Weights of a small transformer language model.
Training: a variant of Adam for these matrices, 179M tokens, 10920 steps.
Each number is 128 + 24 x the weight over its row's rms, rounded and kept within 0 to 255. Layers, rows and columns count from 0. Numbers have three digits each. The size before them is the row's rms in percent of the matrix's.

# down: layer 2 MLP down (transposed), 512x128, rms 0.0792, rows 417-436, columns 0-63
# up: layer 2 MLP up, 512x128, rms 0.128, rows 418-437, columns 0-63
down417 094:146160136113126127136144125150100117101132080128149142141091105110055146157117083142136123121135167102150122110153111068140110157140161159129177113121130127098123150107134112112100107101112157
up418 101:130148143143158134163158102183139172116096114120113102127117083117138142110105172112133143127156119160085133107079102134133160125104159107120124097119107113083113111119168168124131141111122155
down418 099:191106143116136143114125165113108123136150122113098097100153147122133141101111120161108107133150103172126157130128072096094122095121121102104092152148094131113153114098109156124153126117126103
up419 094:113175108142092105136145132136123078164091134142144147118118127144146129156138130146135131121197118167111149128092138166161107145172130090152128187102110131148113123131093157112061146120142142
down419 087:128130152127112157077126130162098129128094154100132139101160200088121092104155104117091085123128172148158129154128153124114142114131137124120136110155122094140119153124107118098105100131101177
up420 103:097163132157137175145117101172184153127152174134103134111129100091130135187100153150131119108127138130115124176086155116106103130110134125121150095101147080123150113104164124100138145149087076
down420 106:124148135110160134099111146124096168167116150124116124136174059169154146110136099111171119158125139107124128134117145130120106106145122117097118105098178116136136148102175157165130172107111132
up421 097:107122136103122133137115097160128107137105151121153136127133124143137166130101170093142157115137118119179126171112114147113112145111135103125103160068112117123140145109162162151180181133147190
down421 088:150113134069070130141139093125121130087124128121106122105129105153156139092130088140134101120106148108153156121131112139107147105152086149112137176181074154095144116119110147109164130165148136
up422 096:099136078151102153116068127120125092120107127140109143105175078108133170142156143060089144131073126150148133111109146140144166148085146136155152113156115147134119106148131151123140147123157113
down422 089:170106132120113129082158127122109174155151124170130103121104108114095143114150074184135117119161146122164079089191128156159118126147073178142111125085127135129093149143116098131121101143121133
up423 105:128135156098137147138130123101112100102160166162158095155113121119141139124120099116079134135153135142092110180095130133138084126105125112091142100132107083095112107120113161102116184130133148
down423 105:112107129155168164097132126113202105116131089135143166123129146116105124107084147060124116107113094098147127134161094142115128114107135138157133177136124123101128085098134121160145111139137129
up424 091:141131091115148131093138088138080104105184158131138127154104115131135160150127105115129147088164139140140147118120124149134087128123164166146125114116176099195144141143114149156124152104129145
down424 094:088145141090108109121111140148162132115097100119118080133094138115116126140145136164118083152121095134143145117138125146129180127130091121127144138130142133161096175153092146108120161085141092
up425 101:123139116120152153133071131123097115136096121158145122146147108104161144149102149130118172128145121124093101192149148207124128144096093173115106119149079128161136106134181153137133117125154122
down425 098:105129117096087128140146132133175132154136117116131113114109182083050148153145120146077096155120121121184123123149118159144087091122126103132085121115106120136143122098126109183112122126127133
up426 097:161161129118189102094159120110129164132136123127110146147157101150129126136145096126104159103121100100153168146149111132130178131137116143120143111103100107166109145142115150153096120101073134
down426 094:109141116121094137139145148111156121206118155131114114100115136101062138110130134120102105132120141121128111134134153113161097092137112101124134149135119091151155178151114100115144086106138088
up427 099:133168096133141125150129102137138108090166147141162150104129110142154127164112113149146144142118099117107115097104124118115135096102145090114109143070149111142145105098111114136134169130123149
down427 100:124162094120125149141134124108113165107163083117153165118142159134102145122119117114103124166131119118130121142133133153143122132115129209121120187134149121111131107111102178117073144128132129
up428 094:127149129090116096140158138146141086116128117123143113126130127115149116124142121121108111120135105104144066133091153146138130126133153146131135105132117087147096141106127125153116133154116120
down428 090:167130167117113126166092135095131146121188135136120125124133152122119114088124081111117118142071147139147142130171130113050116169172110126114092132159114151119127168113146119148122112101148145
up429 093:150112098104111112152089146165106116124146152126113128161135137153128133166112139114109156129128137146140133144127121124121077117136104130099157132105120093160106077082187167136123190147143147
down429 094:115093145107074131124142171150091142145121084084123148094095110120113122130149105114079121113149111128141129077132131156130110129103091201109113124123128111101133139140113088162110124137129135
up430 110:139136157100115154100111133130134135101121149138163063093131099149141128150135118115144111137141121082094129116099075140133131119163076133148123134142117113172125132150151154130068127100140138
down430 111:141114085095114120134138126124092128080153091087127136106129104130117112100121091116096093164082115098124096104118134138124123161192135154157126114083094147104171146159099121176149138099157127
up431 104:118178099117151132118107118097129123114115139093131134120148127145158152154108116140099114073170080152157118090136109107097164102124152152158127153147158099145087117132136171149132135097127152
down431 103:119178111130108090149128146146108157113101117115115127164142097124111077124115123136093131139113135108117159131130103145106113125133171110113132162128127136057122091130160069100117134123134158
up432 101:152098154116125144121128087151121113130120131138126147119109166112120167182143128132100140144133122148122101119108136152168096164108143110136106126126110130129095135113168144137104136136064123
down432 103:122145127155125164090132106164141066151151132104143106083106140157134128130150154131147165149118105100154137130168144141113098139116149140143118152158167136105151155152178115148135094098125128
up433 094:180128100075136139097155126131091204143148121145124160146129115109137126111168129139131140140153134126127157116116145157142153111155103142107113114116130139111122127109122119107086135145124120
down433 088:096158158112113173149123143132137097151149103096098134122099135112067133102142132080081142102135133094121140151094142147147110144137137083120139165139146134125136142100111076134154125118124093
up434 098:176132115124158115174098126152136130115115157137116147118079127153125090138147104160128122095182103101128152166128089124105103187125133116099083124131131160145099120135137148118134145151128155
down434 094:122115139050106175104136146119140113114103084106108132098092153124094109128148088105102081159158151185100132143107179143124122122108140138099116115148097141133126149124149132132122130145111118
up435 091:152116114155153117146132126099135146143134135108154093165068144099116130118135147139131145103137094118074103123095132157099048134105184097147111132100148105171115097131142120113130130107114136
down435 087:090109123105152150095142126060145126128146115088094172130143146126127137093131135181131089133127147158129155144171166136145156124132132130105106135156157111131157097109137156155130151072111125
up436 103:165147102138164118127129113148134116117145146126106145137155150095155138105101142098170162125081092132151104148107138142130159147110112074112154125118115133162131171140141129104108211113152139
down436 108:118081119109103118111124193132137103114131104117170148166153112100113107174091132137171143152107116151125112133152099086135133098112160127124149157152119151126121154099111164104120102123144168
up437 104:132163114115154119144134109120124181105167186111156138117133114169141134153068126092133148110101135115159135127123134123110149105136130177093091164113123073123131176108122153109075168136139148